Weights of a small GPT-style language model, trained from scratch on English Wikipedia.
Size: 12 layers, width 96, 3 heads of 32, MLP 384 squared ReLU, vocabulary 3883.
Architecture: LayerNorm before each block, no biases in attention or MLP.
Training: a variant of Adam for these matrices, 82M tokens, 4992 steps.
Each number is 128 + 32 x the weight over its row's rms, rounded and kept within 0 to 255. Layers, rows and columns count from 0. Numbers have three digits each. The size before them is the row's rms in percent of the matrix's.

# layer 2 MLP up, 384x96, rms 0.114, rows 377-383, columns 64-95
110:103130178134172172121153121146159179112121109153089108200156099120138137111099089044142164172135
120:136121153133135119087131063159132133150080091155159139084098119112111196103122194127105130107064
090:117149166114134151137095085115093152111167078132124144116039092121112097163100131089112133150127
117:084090113148081186092126134153104160133113180161117103116099107124143116123115150094156168126139
103:143103124156098122143137105129168101156146119138082074147160068153143116103119131127142160195153
093:197136156139149120127124163069073128112179117106056134072162096142116112101091159144181144098117
103:140120155125120165120141091160126070086096173155157124146152086113115108132136115161104142162091
# layer 2 MLP down (transposed), 384x96, rms 0.126, rows 377-383, columns 64-95
091:137125079145140118135117107113112107116147140083140124066168126155127059150145147136097145139198
096:147073146154136105089107089137162113138129160160149061106159156143137138061161096145102110131068
070:101077118156129114105135097080127129139121121129092085121136130085156149115110137112144094110115
086:180104120120119099141122121241100126168214153136121108129157146131099110088077163096105119120138
080:129162130129142152079131092131134114119134151135018115199165165135092076117098134116098036144128
066:119156110202092093096141098117119108067120131170136117121090083141129131193151113155100160145125
079:102097108148161156209121096131068186124118083083150144148181146124184163112093071129083096150119